python train.py --num_hidden_layers=8 --hidden_size=320 --num_attention_heads=5 --num_key_value_heads=5 --head_dim=64 --intermediate_size=1280 --vocab_size=20006 --hidden_act="tanh_gelu" --norm="layernorm" --norm_place="pre" --norm_eps=1e-05 --positions="learned" --qk_norm=false --attn_scale=0.125 --bias="all" --tie_word_embeddings=false --parallel_block=false --init="normal" --init_std_qkv=0.0178 --init_std_o=0.00444 --init_std_up=0.0178 --init_std_down=0.00444 --optimizer="soap_variant" --learning_rate=0.00319 --lr_mult_o=1.57 --beta1=0.95 --beta2=0.98 --lr_head=0.0117 --warmup_steps=200 --schedule="cos" --final_lr_fraction=0.0 --batch_tokens=65536 --max_seq_len=512 --doc_mask=false --train_tokens=335600000 --max_steps=5121 --dataset="wikipedia_en"
Each number is 128 + 32 x the weight over its row's rms, rounded and kept within 0 to 255. Layers, rows and columns count from 0. Numbers have three digits each. The size before them is the row's rms in percent of the matrix's.

# q: layer 4 attention query, 320x320, rms 0.0876, rows 0-63, columns 128-191
# k: layer 4 attention key, 320x320, rms 0.0859, rows 0-63, columns 128-191
# v: layer 4 attention value, 320x320, rms 0.0874, rows 0-35, columns 128-191
# o: layer 4 attention output (transposed), 320x320, rms 0.129, rows 0-35, columns 128-191
q0 089:161139250103106149140123153118181129154088154074155101159123146112062193130105203211162142130130154174148092152111132182110152119135106164184133125132076126160091125157144130171072125182166102
k0 086:152128115139178168127122116175144174083151112090146123107116116113112094066097141102104093139081135116150102173096194134143175098123155124078171098123131138149215087103163156169136151177147120
q1 088:211143115166140129143065176131138143160179132130117107109085131138195117189132101119176119126162142100150145127166140099066150115151140082071162108125191143139102120146138135133129195152097108
k1 086:163171179125121061118095125113096085075109107133114120075120110095127182128156126087098114108151153101148134072158121149080112155134151095112093163114076183147143150155133100148087185105093118
q2 087:083170178102136129196163167145113149112096078089057181091107129074083127100166136107097113114103128120090122158104142135152092139150172147144104130132133140157118149112127143131145097117137164
k2 090:145035170154186132084140076111120123130118115104175124121150119108159147157113141162173103146136202127089080121159161130138089110107147117114175116086123118137160148144072098112070069132115122
q3 082:131173155097137134167158108135088166108095090179145106102152048241164116130074102097176147156118165085132155154114115151149187141077159087115123124157136052116110071125136077162157139108080085
k3 082:123044156099192130092156100139142151077195135151139134208106115160138117169082175141168087140101110110109119139120095091157110094098140129136103150151169143125048098076100156097088109060148172
q4 084:100203139137111092111101155128112144115109181173142140152063129132094088061123077086137139114154075119095149118074192148142138149083145146124132106213133101113177159169185143199191113169162146
k4 083:167162055130109187153194152111117121116102112074176129178101120155133149178144148152170179145189113139127135152126084189164091185161140144092114113157167136127086158148131132153065103127133093
q5 087:173177113101112112165081100163111105088065129053123094185131162155089182092195153099161125114111133098129121163117128223124082114189149109117144172112123143105121145100134172119139205115135087
k5 087:119131147145133170107142154115137105096108162153159140123146078136120085137174128169149043139123092115131156077137104106158154158127134135133133109170184105148125058071078118083112118086001156
q6 088:097172137125161144119152121140159125112095102119136114149131132112073079058126124094156131155121111128115126150070157129126163086140152221072124141113080152080151104100114127100140201111144147
k6 085:119129192107173116095098177137095122089163134102094079123108117220083114114112130158149101142141122135126102156142114114075155192136137138150149142104149124134159155142119099095194129154100141
q7 086:121122172122156052122096093135106151105088137093187151123126102125131143104091121126138080138173126108181165086107078055130107081168191187154119156159125176057131176109107123075144140126110166
k7 086:082141113109104093124168100177106085099150122135097121136166141143180120130121083145118169162102138152092112125102114157126121168107069188073104135088159142111141148112138125104130084164201168
q8 084:130114153095090213083129112141169130169154103115140101098109151125133080049160108107104142097152077152074157086042135153078152111161159096162154095119127210169161172073110086153189176125105186
k8 082:126160144148147177082145196090112119070140157211117109143189150084174116129091093130133107149133117111171179188131118146051147065091167120089142125139186063138136129122116164128124158121112152
q9 086:103119204134195135096092085147124167115105119151097107080185112143112090123136162142162127120184133153071083132128174062140165094113113075119108160115072084158110165092022132118063040118146093
k9 084:067088153107089099135158080130165150110113088092091137094116091097149093175118137156145142127075182073202115087119120104104147127181142111144133166169125128105106131138160079172165093133127125
q10 090:047164107099101190098246134162122093175147160148108171100129158169098118181091120126176123171136160092133070093174127155135057104143138122087138115183122127143085109193159085179115096122148160
k10 089:139141136159174178146118096120096138177152087107141157103115094162138120124101140104216097128110106120127126159114124185109162161063123093139080079098135189138153145127083137115173128241157165
q11 088:120126121151171135085144127142112088147117065105181115115173123151156140157180124160146134150092141098098059111083140100050123122118131138146074123195159124132142132087135098069170149135131078
k11 086:048145126127096123119132141125147121188150206164157160085109084145117122066105109115135119140138131092129151166139101113181049158148106115139149126130158114180158086175123156104193096140126089
q12 087:105140081148120160155132067129100111090130166051195064133087115111065177114184135088142212122134171122179177111081096108109131133145131136072142067169124188150176091076087138163188073060118170
k12 084:110192111123154115097127110078129139061090166120138160196131124126108113148141135103083092147153131168193190120112111125149139251105066103118166148116181113121062054139052099117105103144150100
q13 099:121124085086108191117153099092103160154133159149146160101167086205142115100141166135155127147137167129146108102158109112088134125139102138192155166066173166106172097120080098118135103080129097
k13 092:103123182162108130054096136129133100158112110121109071177150093126139112094156122121161120128076110098170139184057113129095144189093087185115105078113138128137158147072076110159224140165077079
q14 084:166124132103111110102185096182171122113147114120136149172168155118158157161120148074140110062103108154107137110125144146131086131107136138122127198175157160097085108144157119112152180107116134
k14 080:126111144121106114072135114146086114139109123158152134108117097134100070100083134160152108164130148140125139119123140076133146100114187055125183152167164103111144091178133168081066073126175060
q15 087:164135134129095132112130139139130088114166101162127199088244117090064102159105150110147087106126090137112194154188189131137145153086109129117166115086111113158124113118152176107156142109038115
k15 085:130086118139126172067123151104175133162100135090144146118113138125148152169149093154124077134143166136125101165153116182106149142154160189070162164152155103100140140126161136142071148154150098
q16 095:130159114098075135146168143076141105120133104147098141112057155184154160122160155130151118087211097081083087152041149122149209085118151181126157153170084139102120130109139110130141148124170154
k16 094:162140169056185169126094115077078158157144130174161099062078176100113130143135100127171151117171138121129078134135130137169147125174141091123151114121117123101087101135123144178136172162158082
q17 083:128119090077137116099107104122119120092179149134126149135190160143067185052108146144087120095146102129119130136106129083175093107146091105144112149145154147121136167115137151131126126061152129
k17 083:090175081136125132129097103142172095104119121106149071077143123177113074150127157105135113128119142106092191102121143076116135133105144106141150123124141175192104128084104133138176147109106073
q18 087:098118196106113143109104136064156097078092119085111158078163129143123133147136135178107182131143139116186153198141167075160080110113162118126153097105133124148072198118147127146147125129133106
k18 087:113150135104170130110132060145171113123111121110132097114126127168108177135092157149114160083085098191129065177135127078205067142097118195111163115110169078165147168129120126104116115100149111
q19 087:085154095095147126130150097176120168081072093065100125155089125148157122157134117138190108136139083123101143087168139156149159109106116088158085091138144181152089110120117088119118227046122150
k19 089:152084120097113078086167134090165140132136135174135122111076148127119186095098133130159134099102156116111112170087108111129132208127157136075105133065185104119129172131089149083144109150101142
q20 085:103132096091137102137160074076139119106132117192128189112124062130185171144175071163097159158116149138136168125162159130053115111045103101149085117151142091178104128125226094118119144114163127
k20 086:176117047136111102125097173102139092123159110117112132103077152130180082094118172077152099114141108150090169125144154090184115141136146173106168132144147100134171138154145174106126208139193105
q21 087:149121137140076084119122124134167120125099160126142146181105087132139109111161152108093137126146155142156193134130071064087058126093127146169174163117137138168172130118160075136174163103127183
k21 086:134108103089134116174142123103174150120185081171114165127131157116155129106217072109166133131142130140153087130150125154103227154177084110104142091161123111117109123173095122104160172125113170
q22 086:137088118151075110121054128117102122136115231142202121120124121157139127137134155148137113167173072076146113070112112169108094107037163210149151144146123101089140113176047087148142138144187128
k22 082:062175083103145160054097179158136115179182120156113124132164149136079149102127153115047107089118125102137102125113135157125089135182119119127134148126117121115117164083130147122172153067094146
q23 090:145126085092154128136203109044108074134156087106101158154145154118151145101101100149125131095118151121129101159163092167115158143092188110155013134157115092126113170165153088151150138140146120
k23 091:089109110130140114139095114121111140188164140139132097079092106150129147182124162089140154127111160162098142135137112075167144131121091147122166138121148163127112116115130153098178098171181148
q24 086:144155160081116134075065118158139135139170068088127125145113101201129092090154153111171167114209091163146102107099156120151112110087181108079130102124103147130114109128137154164106129132138133
k24 091:130139067166168214162163214129082115091145086093152134175106141101056086082170130121141127163141131096167136117071131153141134107156136113061155134117129134107153134165097092143078116120160170
q25 086:106129120141095093148116098120124091150171152188102143181147132137133106160093148167165122104154218116077186086153163133182128141083086180136171081142085146119163107116142092153139118112172146
k25 083:135161068117149126119117146167100169176089188185152155141140151143184143147106154110096176166136110146146108182181123131134123147160099163167084199140098116128122113127173154136126103132118154
q26 089:108117117125173120114105121086084129146134142072128159148096160124090161145122127145170132151134061103134195096178117131167124126100112136164132102142152141133140066114074163095121080174152053
k26 087:091153138172065167073124134084142171145135111130101165110150118081179188124172118110111108112071102147103162099142132140096085171106104086088061093129132120152168148117141187129112113177106143
q27 091:134149127107083092147085081115138154137119082150151154120080145135118143151207168142193109159154098086096120097114112197192104156098109119156136142130165190148123139180118085079121196079157106
k27 089:089085107133147102132169132152131156140109152056190099088098135188062118131142117166163113155136120101101149138135124090052148120175086143147076141096145109111128177041077158133134123109075083
q28 089:134144146166148156143167118137128124174157129137090139118065084152093171181074095097175159148102101156165198117163185112118096150124061136081054118124093090119107134193099141080147145152135192
k28 088:156149098130083153102168114124137121103074087111114150136127145155073166145063156079166104098188189175112139120078157161080105084116107142142090129073048131066135096147132100102137130089086137
q29 090:117128127072125085140155158126149073130083168175102119100126144135148099119127126064112184106217116120126082151134180105088142196201100183145119089102158122108164116125196131113129077086156111
k29 088:136142122160125108137069075154187155154120150130139128157139169150194144102116140119097155123143068132068098135066176183201140073093128166077169195132176125170076167086196072165091235148133118
q30 087:079133095082144167116115165191068137145166124082115132141123119132122156179095123172136115194135132067158162125131119113136106132141126179169133154140135091138149076117099122171113086123150186
k30 084:117097158143141119126166147120138156136140139143105128128158162104101096128132145114135130126120093108078159173183095144131106167158195156154079152124072162107157071072144154101185079138144102
q31 084:131184117193146093092105114126108171142157160107073174153116092111123136115121095123172111167114125158135124101187141102117175215122154123115158165134084089159116188135135200097131213167121069
k31 082:096143103142071177084149219131166060052142080099127111135124139089112118136134133139235116123135113131108126131112060110121151087133092133113047133117171157098104140161171121083121127097078135
q32 091:125127100114134134178074163134097111095154141133100090156127128110159117109153161184132160127138111082173172063175170146126137127131132076158090095152133180186212207167153115056127143025097120
k32 086:149166136160124081119139086137182097117128121092156131175103099071156190172160151137106119110141139107117121150156087086143095169166035105156133180113137081118189112144147146109102143157161150
q33 081:147169135066118119124134119160179145140173104103085144091143181117156106150127166098139155095069129107129148086149152156115113112208115189138071141153136106116071201111141140131108136120135096
k33 084:065106088084110104153161155123090145138087110176122079111068135145138159200163123222108095125146134161080097143141113133179148161082130073169110060140126111127203150116149093096117166099183185
q34 089:111142119129097144087102129121094105188159130070110144093140123117111142083112162129110064183171110098101138114130176186121114134121155109129109187120168114117169155122096112157150105192158108
k34 093:102062119119176121105124116075136118091110091072110120149133128177083109175198080158151091107030112162156091103109143094093120131132096101102139109122146107100164062135067142091067129113140109
q35 082:108121093108103157123097176156141158099127056132092105115089112067121142131126150146057130065135146145137133185089097094067153137160133159135156095116105121109156122119171149120190215123127172
k35 082:150097152141150084080161112133120078150105109149160105141124133113133155143095099158111123135060120147148153128112070188149060115175150184130160111064116103123174130098149089116134095137096110
q36 090:097087129139139124130171082108127150111133121074151179163154086154148118178096164092132142161125161107148204114148117077160151195143066121139085108119104116139096085121149109087123119082145183
k36 091:154135143118079143127097108193152116106151144133137166106087144095109095163129116067166150085060109131114171123141119110165145153112176066122133167060172091166051128132133120172100104180172102
q37 095:119124119090186109185128138112152112105149100120156095133177139111145126120166163140123131090157110204128126179137122118105113189125166091108092053170171089147075083139168160118127106151083068
k37 095:187112092095101186159119130113092177171114088103167123132114174151106138171089108112153117110151118119151121065135108128151119055158133124123118111156151143150201112127135118066093083153160135
q38 091:122194121081133162107100135150097123146107115096084100193142160154066126094151079131145097116106088189136121135134124175151137125151163105184133100106141124133129124102093072115126142161173186
k38 086:133113134128114133070146150098147114195117202135098079130157121137102157166154140150148100136126106138146170123103127120127142104086121072196079170107094109145170165124106097085114119160079106
q39 089:134146172118137103151117131206106124133090182070130117120159081136127190145098102174131155084122119057147137148089072095102125097131146106131084164088180119110158156151131149122147132142140120
k39 087:172182124138125154124113136181071151146087094149089112135118071161071131149125112069098133137149053122125113092135142152180094186108125111179127199121160151115172119112143171125158125086138148
q40 094:116139060189187103138128140122124099158114084053114127087120126121122071103117100106145137141141139117133133110065102126103108120126141135083144135128145103204126175119151155129124187076115102
k40 094:141191141129154132153141130181149108154175092139160158127142162165137138181093098123174122141160141136122124102181109102154096109115138123115122083145071121113163135210151078138135039140131113
q41 087:176101091155106134149190108152153087112120182125144116141112191145105165120120111182074123131161111134065118136147166151126089141131098143158099106129134134153177144160148143174121090207148106
k41 089:140124160116147116113082162132209104138136132169087147136186129155107168145080149098160117094156113132140061157096171165119170132138103147102145160151108066142096149115109077158101111150163182
q42 089:135154095136120110109129103126146159129130127104118129130105126143170155127129137186135076172157072124079061147148086102119154149163077120067133197114104134114141129142102126097141146134129080
k42 087:161108168097066093091104173134149105121140102132147174136139125151139072119097086080147155088102125141108142115126193074095120182100112160151133069103169177140140172173165100090078209149136131
q43 087:100168090142105078112071134141099160132127105117080146091113053133126106149123190114150131183148121164056235155129096074125148137165078169164143170184122164195138146150120142115094063155155161
k43 088:080172132087138122116136151145067130096106083106122162114114081111137139124139154160132133104117190138121121119141148135159144197133057156099114180081149161088139074143124164128169127141121137
q44 088:136144114117181186143143105115061182132075165165158135170136115161139090153150157115133140083118168129139121086133159176122089142152133146140111153117144074133102140108109138106110115118123103
k44 085:132179123126115136118112138160163154128151178107131150134105149174118122098141078062151139148128091109104109137151151161110175123154126148136151142171135064109130109138161079114122081146093113
q45 088:124157097102164040136160117157150139161142112168144080097094163107114196120086129136087123163108106151174152099180104098122041095172069107146098088074094098182114117170090138147147137098086177
k45 088:100144139114116072149113118137149146062130149128109124106123098157124117147125171182118144076098127108123124104095131150102065162086150083106174086087105172134037115118103154159132106107103168
q46 088:101117168097132122077128095102158122111165115160128066124114158116164089093121086097082110150191125151108163118134141070110092147131106070087097143120150196192107104083104127111156170119147108
k46 086:193161083106058113179136121085172139110148147160137136106164178149149083145137165105149174135108109133126152139100124135145196173114143101110175130119155112085124136114119142108147108097130116
q47 084:096138114166112084140143106147144093135143135102099124135120127144133094100166158198173171129073177122133064176151120075028099152137086131099084174118171164084125142060164174099185101118106160
k47 083:154134160078113123082165117145135187102143137123116101119128049111154113112159093088089175140112153138117195111132118134176184170092139107122177098183130107128181184150112115098135092168193122
q48 082:123161140149051105114149139124093132092073114098104179102128137070167143126103185153162097135121144130190125125176129124134139154114160137150171167125130121059137131189075132138126129116135114
k48 085:083096121182147164123099107109161139091147180109120140131118121127136147153223158150112160107158117153110103106170112160112106157125155160144090117089168134121082147151195168092105104131136137
q49 090:098119186169100125141122094113139127139067114116092116124161135118120096185170106126112075123164141118159165154086190102117176177105203118139143131106112122126158113160150089127156156117116085
k49 087:131170073121153138135108112105114184102128220086135176088121119037099155127133114087133189118145084046130126135137047184152091098174140152141149182137103114120136218116100106157061156122100148
q50 084:180115136139125154107148084128083120131135050117124125059101097155122157126138132121177057122066127189098152102071117117110149125138105139119149133126095139158092159113166115107150100179122067
k50 078:143181176097091130097130141074090149106099137146124170128144149114173101058184172120141096136139115139106137081082193099130155100107146111079119106098191151083134104088092148177153162142120139
q51 083:063137111166085226138105146155150082055167091139116090111154142180147139148100143102101146133107130109128138116116088139156186125097128121103128073110126106083163110138106123086166083144149131
k51 082:110137053088121089093117141113085146119114125121053124177113117133090131092167122146126148158156069167187079098153169081187138102109123134124152138150126115087108098136172157170129157087167102
q52 083:118103121174175171125085139078137120161155142130087184143132124141144132111095112120087142145116112162159110151179116056141096125152147175143098115137128122088092124141192126135086085141170129
k52 080:085136127164035109157133080164122106107103104132114156162202154060135124207118147077086134139112177183082136100082150163151168141065151072119132123105120165122135151135041197125144143054139149
q53 087:146129132155049147107144133095091091093115136104126129172110091132098142109078101124137100136122148101116107131102141134073136161138126192139040131112153127118091121116153105152141129120155170
k53 087:118134169142156149111107166102190113128124096120067121139127144092133084113092118156114131162139126196164118085117125096119138095142089111149157094120112060104203061148124156103115198095092137
q54 093:165144127070113184121167183164140040151144119184132152104142161151121156147126156073143133126154173128104079146181148154104129103137139199138136027152121094093146169153224136113141121138105125
k54 090:126101094153095143131140183116157184139112067158168122180125165169140143112093091047110150140110118170128105132081101073173127122101162070146156157143081088140142107111089111145100143163118178
q55 087:142196140133100131128141112114123094130179155120119119098089109143123108069159172065079128127119077136112104149092186102094105142198139111118164153127143097132133089112148106070118084139131150
k55 086:122113096187104118153155163087093203069092115122083102112126180154113123121096133080075147117163174151156113128131085153070128125090155101119096125175125108147120066108148112138171157194103088
q56 088:119141195122194140104122122130080132185100081148096148101107171145126176131128140093125084119074133122166180130190148147135104112130180087081138054151139171144072086056101098086113110097047091
k56 083:071125168186138131164149165051178074193178123132154149120152138159108069133173186176138193124104181161169127050101133128103082144096135111139116157078126071062100158145111120160123101102129135
q57 088:086127147104138122114108143117080118135100144098084112175238132133154114087122143168125048115154091159090149109127094056112155148124110160141124138085153208152061160138090098120182109131155115
k57 089:040093153164178122136127075126108142115118142106165109132119138165123084116149112100139080197152106153112122104090121085166093125139092104116167129090114191135145127127076045107174143119156148
q58 087:108139094114144112071127113101154155100111109141106123116124155178148203143092161140138113149095154156146160102181090103133160122169077149057152101168142113122062108164190119095150179104158111
k58 088:148129123167113081149118137091128099114192102087156167149162177101125081137061160126065083106139130170169126142138120147086181197101140146132138102106164166202128132130137104094138109167188135
q59 089:080078148088178123203117147076109157174133053160147068109109090149165150135095124100150104145109135171096136151146093116081114104134126106149137096088146128074145118143102064091204164160139158
k59 087:118130106108129127118170077124140122160177069107127141100050112149116166117120108137145112105074098188180139141119073089121101063058139153129085094137098157099103085046125130141123152040131116
q60 087:182039145135125137124115162131108082099080079134107100104112077117138199105093127168110161110145110078113130149162113119081112138095117154140079091149145106134109120089109119126093117110149107
k60 084:110080110150119177110144085195155109199117188124115148149110101133117143168077101112129141133104118140190143139139159134166107122106157137107135158124132179051134098131116195137121126166070113
q61 084:109082117108109135159099115083102127103130117164178108121120125163091150159171109172094159115107132083095112192142096121168193147127141083193173196130131179040165102062139142081104158072135162
k61 081:093148164141179117172127077094133123130074135070111128111116125150139134136182098112133167128125163119133126114078109122152168087117122122192077113106163090117058130161147066153079115141142071
q62 081:184196124151138085178100124107139121165134129155105097076130099077150157143068138152114129158122155082197121178084108126148163135157123157123150064141106080163160097115117130189158072151125135
k62 085:152067102090170109163147094112134114103161130129202112124150123123135165192086045107077192114120103118158057160115120188143092111078120133096088139123147128115130040091085190188154152099113165
q63 092:053177044144106100146079113146127155153125121104133126116124179123131115135132216103120081115151171163128185093120096134165118095136082164102136150172141165145129163137188156119184127105120101
k63 090:148187099131125165052155145131115093174173130158120120107237164133131095084164174112093117095110088104101081147116133101060137193106045120136132095138205082114178154154187093110146170112113133
v0 098:124082173113123173146082103185209151106131118160162124125173151116075138106071131121151158135127080091104156121143134175130086144077191161146171142094122106114144027057113093131154095097150123
o0 092:159169135119088111110080128062156113115149115145139100115121054130158149129171153141156116117144178166114155131112142132168183203089162139050102123117109123164136187194137198133124116166179137
v1 096:146125099140138157115097124135124096123141213139132152100139108115139116147185159100083133161177130160130087099065121138095119105152119162045105133076157141140085100143058095148142082102136092
o1 095:153118105085178090110148142111179220152136093125162132177114127145124113126134065115138203127053124132155103146136095163149120141152125126122111141147095134079149138084129098162106124129105138
v2 097:131065133176081102133121095167154152088098163233070145112081106148177169115083104063179135131141172111156098174060098142107153127116117127117094093092103144105131150065107125078091123139149141
o2 090:129180077132123106128129120125097123082144119072116124123130118074142150186213137111090098177125088200144164106120047142099114137132116063092160110140172130140139122152113162128176099175135161
v3 100:095134129121155153108115115073073165124116117148113189142165157169134144131095168113043094124120099143070105074106164089101075151074063119145107188133081158129184122157160123098162131143171115
o3 097:076142135109150109163110108167127102078152131074161144114090095079152136124186118122138092125092190096129119176192140200169148119164126120117100118191170152124103106113073141082104144137010124
v4 105:104124127123107074147082082145129079073176115098104166055150111146075107128027192081126152180063120103095207187113138157148074160118101129136122108147126086048132131068082121105089135167135162
o4 103:119151087153110137095133116114105136167118097140136096137112137118159070089208091058155137137175097127126103090098168122146153145140160091055107156120121118179092147111101180193103081173190086
v5 096:070084152178161145161148171195089100171129115151128164144142000201108108174146099193134070161085123173086145139142120068160162131162117146085147129129124150108149091122143115158168152112134126
o5 091:134136211128085152143100092099136103149065186119118126100125156102156168137134112083088083074143127098147196137101128225174147137123151144119150158083107120112104144119150111148125176120155070
v6 105:144182149122172181153149153143093114150082107137074116154059165131158143121163128142151071122100167110133102082161101165057179113136101147100109163128100103165127101122147090111125134159118168
o6 096:144058149138091066128113116115164164074165112114133145139167116108133135150154099128134195127154135120127175140186121103142120163137134123116133164169154144091106161132139170171101104136141122
v7 097:066120146094114131155117133143166146069120099111118096165150135105097145142141131110130144106115166129157139120126105110199125095159116145084131093184127137082169151065112154103142091135174105
o7 094:136123112138091119098119125178083140095119097140102154147131080124103080187120151152166079112122147145123106181118100154100149084151151116131143093104141082192085062147130084155164081143075191
v8 097:154168124108133128151045164108165154136161126113092121191060177176101161132132071136097141111108116107100135103113160153116131105101147104116136149139153127184080108143150125156111118148150137
o8 090:097150165126131142099194126108116110155072181175150114107160112165133102077131079138099145205140164159109144134108175120134175115100104152102147141097148118102156139134143180175187183095149141
v9 106:131085138119127129128123103118160070115177109036117090113182158161121140162102130103088125106115130163170125116136102121159121161152131135062152124122068196129173112152092115171120175169132097
o9 102:167167084115122107117137148157107144167095117162124108081058177138107147123122127161172187154156103126114091124112167181154095125087102129147082149178165125099073147198129096120145075105170170
v10 105:185099100111111133075142154137151067070098123127098101070161119106171071190154115069156144060158131070093101161073163118130092120117132136100118134074123165146052154113133079120060149106129103
o10 098:103153184130127172176107120211131110104089093123120153151093092131102146104160114118167090164113101167135083104114117144116129135183063099136134068203126118111163140123097084118193111103111148
v11 094:136086143118115070085127160120185171153088174143131144130129140098116111134133143115130167084100111129158126124081123177146181108114144128180118148098177137129090109103145106154147141125139114
o11 090:129159097110127132212084167133113092141094111094163139102095116158126135105135113095189140169228150159093078158160056099188097157150123047112121188178191068137139185152113105174065123158150127
v12 091:091097143131114157144117167071149115067094104116115156128135174120218106142111104145133149096152190121206115123098136091128127182125112148133155106148124118151197078086151150129094162112125114
o12 092:136138155166139165123116154186078140164129081088148132109163139105128121188106158135147118112107131124066106115166108158042114121122107099147121155141117155086095124152123102128137046186132122
v13 100:139164119103144109181101108079145106101136145174167163148183145098153124116138110079095132151176098097162085034150152122145122149134149116183097101115116075167178068117135080160130097161166166
o13 095:138142110123098103104165120103107097073126106146077126071146148165107154141101175132152153093117133118058145155123182161114138099121120125086130138113165171065067122116146144158167132110155093
v14 104:081108122178147111118172080202164105116195121165150088155081120138167122112127115087157149148136140107177057133112074094140107095089104133199099124113099108118110187119117078115113103120085077
o14 098:119130205048125132139110204096130162140125047151093151077076125166064200126100054127132139096200144156106182136156125124163113140129134167116159110149112076145131111138112163152137120103170098
v15 099:114117137157137040104109149131102058129167168153114129148096106136137085155145105108134127117136142140150095146093106117171117189179094180144139124153142106183137115135137103104183132112119161
o15 094:083147169121097143161153147159090165063137091123077151081146089133089115121155131133136156124171098143106094106117158144198140127132113045101141137150138158067102096141168093119111186133111109
v16 101:181143105138128077166115111125127070095132113093166063111060134075067145150156169161120114123120126109123130158164105146147135108083152170105115138100124102143146154157109163148191113079139156
o16 095:104117093103135128076143170109134163134105151193075151099255118232130128167146131074129129109107163106100105106102172112072065120083123138139148166128120105104146123092102063070162164103138123
v17 106:127140133139153043166107135103177109143066143192112154139115158111116130114137165143212061084192121103135127084141134074073129087093147131121148136120099117091167157104104142071101096080077132
o17 096:164122096120084186096125203109130113107158172112132063170141085153073116133080101096140182115125093078122146147099093161123113145056098130128159122084175149132164053128116150189123116189133148
v18 099:122157138171140136146150148125095132155163123076103136086190067106106109134121103081089169131143149112117133128128130115098147138161100108117111090159115162116112131108077108114156185137142090
o18 096:133122070128115103147081129197106153119141109150063175131036154125123097153123142157110096129132138195168135155103104172156127058160150117161142152119141127159138183115129131148161094089145165
v19 099:131181119187116080107149113119140197174148181101168163196156118136057155139153100125132166125052093144132122121169137144144121126115136142115130171149154109134070097130188121071154088119143108
o19 094:140091171074145155155142089076152107097122103128163091138162135159126094123088098120080150103207176123127128137087158112113172099128130162120151134144133096163150186141135120139130134181114143
v20 097:173112133103176127144093139157112166129080145130165109144119163133090107161124121144125162074117134117146084142130140124138131112174118160145142112120099123134130127095134103154146125175095139
o20 098:107184042104118130117160138095102155132085107179101087079107122100209146110131086061121135116132101140105134122091090105172178082167144144117102140110134146186152166173100110131111124174108138
v21 099:118079118148149106135109154153152152128136159128079139170090107087166139194189087132132114136083124113127156158121133098150136104146119174145049175124081131157090094143118144142119104096160129
o21 095:102153109151097187166118152128147144130083108190149107092146152177071200101065145108132108140124102192123140149187159156067063122095140103131150092100121165182126135090120134113188154171099101
v22 091:143098101183078092162127100143132163106129086166076148080092152128118094096100127072176184189156126106163144161098128179118088175097113166097161071119117157153051154146146096130082158092181076
o22 090:142167155062189197111144182107123121160146103085098096204146198136112198165145135103089140105099129170099116144036161098092146098191180112141109167189164141097136100141107116177125086137154164
v23 096:107141110143137071144132135196134091194086131143171171160119146119113134065125139152137122122153148101112166145161082155121123113151140088138160104137124136126128102152111110175099093071133145
o23 097:133080139131027153139210128066070160106166145152164125107080105172187102123137062139090131075126144146121086115102132092115077130131169101106059091103151138163112183077092087089117119136140135
v24 103:124113107076110163089113115162142140090104100200098107202121171061107025190165166088130144187119163163096089117111131142111158125121119171121130129052150140089166121123144133116129143084191112
o24 095:148041177088137076220151124108097131103112062105149079115131120167137149110100127184132147108109101069124120093164143098123109092134100074112151169175140148135089139154127116160113128152097104
v25 100:119157126146129047126097142092087086078104111087110106156060127094145088137100125067142100107105110087144115135114126190114150106135163109101153180146137125131185104109112163093200165142083146
o25 095:079140123120162157105182113142081140154119156185149180055099150145175151156167127132149124165131117107124180062132096139143045166100120084184116121161082147147118134124122150114148110178151118
v26 098:190107123178098141145153118065097126149109148126119169120128113174162107128056161088140127120123145150141179121130068164128089129078128099096153155122149135079095165103166136060157100190098138
o26 098:131123144082117078153078118098143075104135108094153125113090145135133145131189152151166094136165095145167152101079169116141108121055152090151186162106137148155104129140065100116114106157121133
v27 094:085149090126137109103122140089144158098115134148155109151132117123112162115138110124068113162128088148139115149122176119165103174102116170209098079114168164172176101150216175076146146153162125
o27 092:167115160143136154197131155149119136074155170081112159092141113113133156136107177123071173165110159110121105108092148154111158160064196091114175165151087102083111124158069112144115149121126194
v28 099:111140089134083117100099077101153157100112179135146132104117166173108083094143058093113134120149127130168107168118169106147088177133109145161065104100125101079183136159096110131108151089102106
o28 097:110128135170114147163189159088159155040145065142117158094150169091163122120139147161175054092025148101100063122132106148153129065131136169145127140122109104182110106128104122168087095133105076
v29 098:150092176100174206080116157077157126117134047121119156067057144083115151151133135140158087175167174112127100151168134157114119092115119102158118162118127152096146181112204162172111105084141133
o29 090:114074097106108152154136108126029145109107160140169079123104043145157134151111149066077129115061097119157159127106132072110119169080154102175078121124106130134173111144040122100127107087096156
v30 088:127074099164086132072180164158179118105177098156119193157105153132070106117030111135136081161128090123102126127104165080134093154102139209120113084088157070111127145109150098129131156108125130
o30 086:178173083084147139137127094152118144146143159108135103090175143123179087164161171124152165116158125150156129174176146149121108082149087125082154130183130093127112129122118145124094113138089119
v31 097:153103131155078150108108093106107154172126103098111118099125122152130098206133135140153064065132130065156109099148135131121122126132085139125100191102088141118099148109102148115079163157125141
o31 095:098097107127094062059112083137211116118188091214127150110167139130146150124144083110120104114113054151142124079085131064122090085119081100143148054100142090155092145146078121114105156143116120
v32 088:117120151117162149164116143177100142161125127082093132102142151105141154121101146126129112153166156134206145070119081072118146106106139142121118154154162103112111159138120157144078084113188162
o32 089:069091100171173092132156119127128116153108093136173152166075102107170047187141130138114204110181106136088106120151163109079108150177112109181116133170110102195089056133193137087148138103115135
v33 100:155171121119087095154131091148129074123106162115205094182141094139093103108148196158100131096151114146166137102189116135129130077142141075081113097126153121123155136117153184126121160148113122
o33 089:135045141116160125118136118104161136121155139083132166076106194145099052171103107155158117120083136116125097155119183152168151083062128160155129183115129068173103100118142165142095042115160152
v34 096:169140093104107135124146112116137096116120109102151122134065157115155152081121087102095094109132103213100175114210166154113145080199174105116100156140114106099140063136137126089110162111143157
o34 089:059094149131127180142176157111109142135111128115129170103206128091099122164131085128143166138103131076119101146148152182110135148092139123130081136102118091079121213103202109151148125101128146
v35 097:153137143136110127137145206108176135153101104102117117093062144128087139077129155103133125088178152117128163122164180147085135149177071151178128091124108135101104146091185082109084160110139088
o35 095:075109140128135087155154140131113131175145141178168135174136141167129119121070154176139094198092109122116074070133104081164142076108126117112144159158155120091133143094056168167139104128111129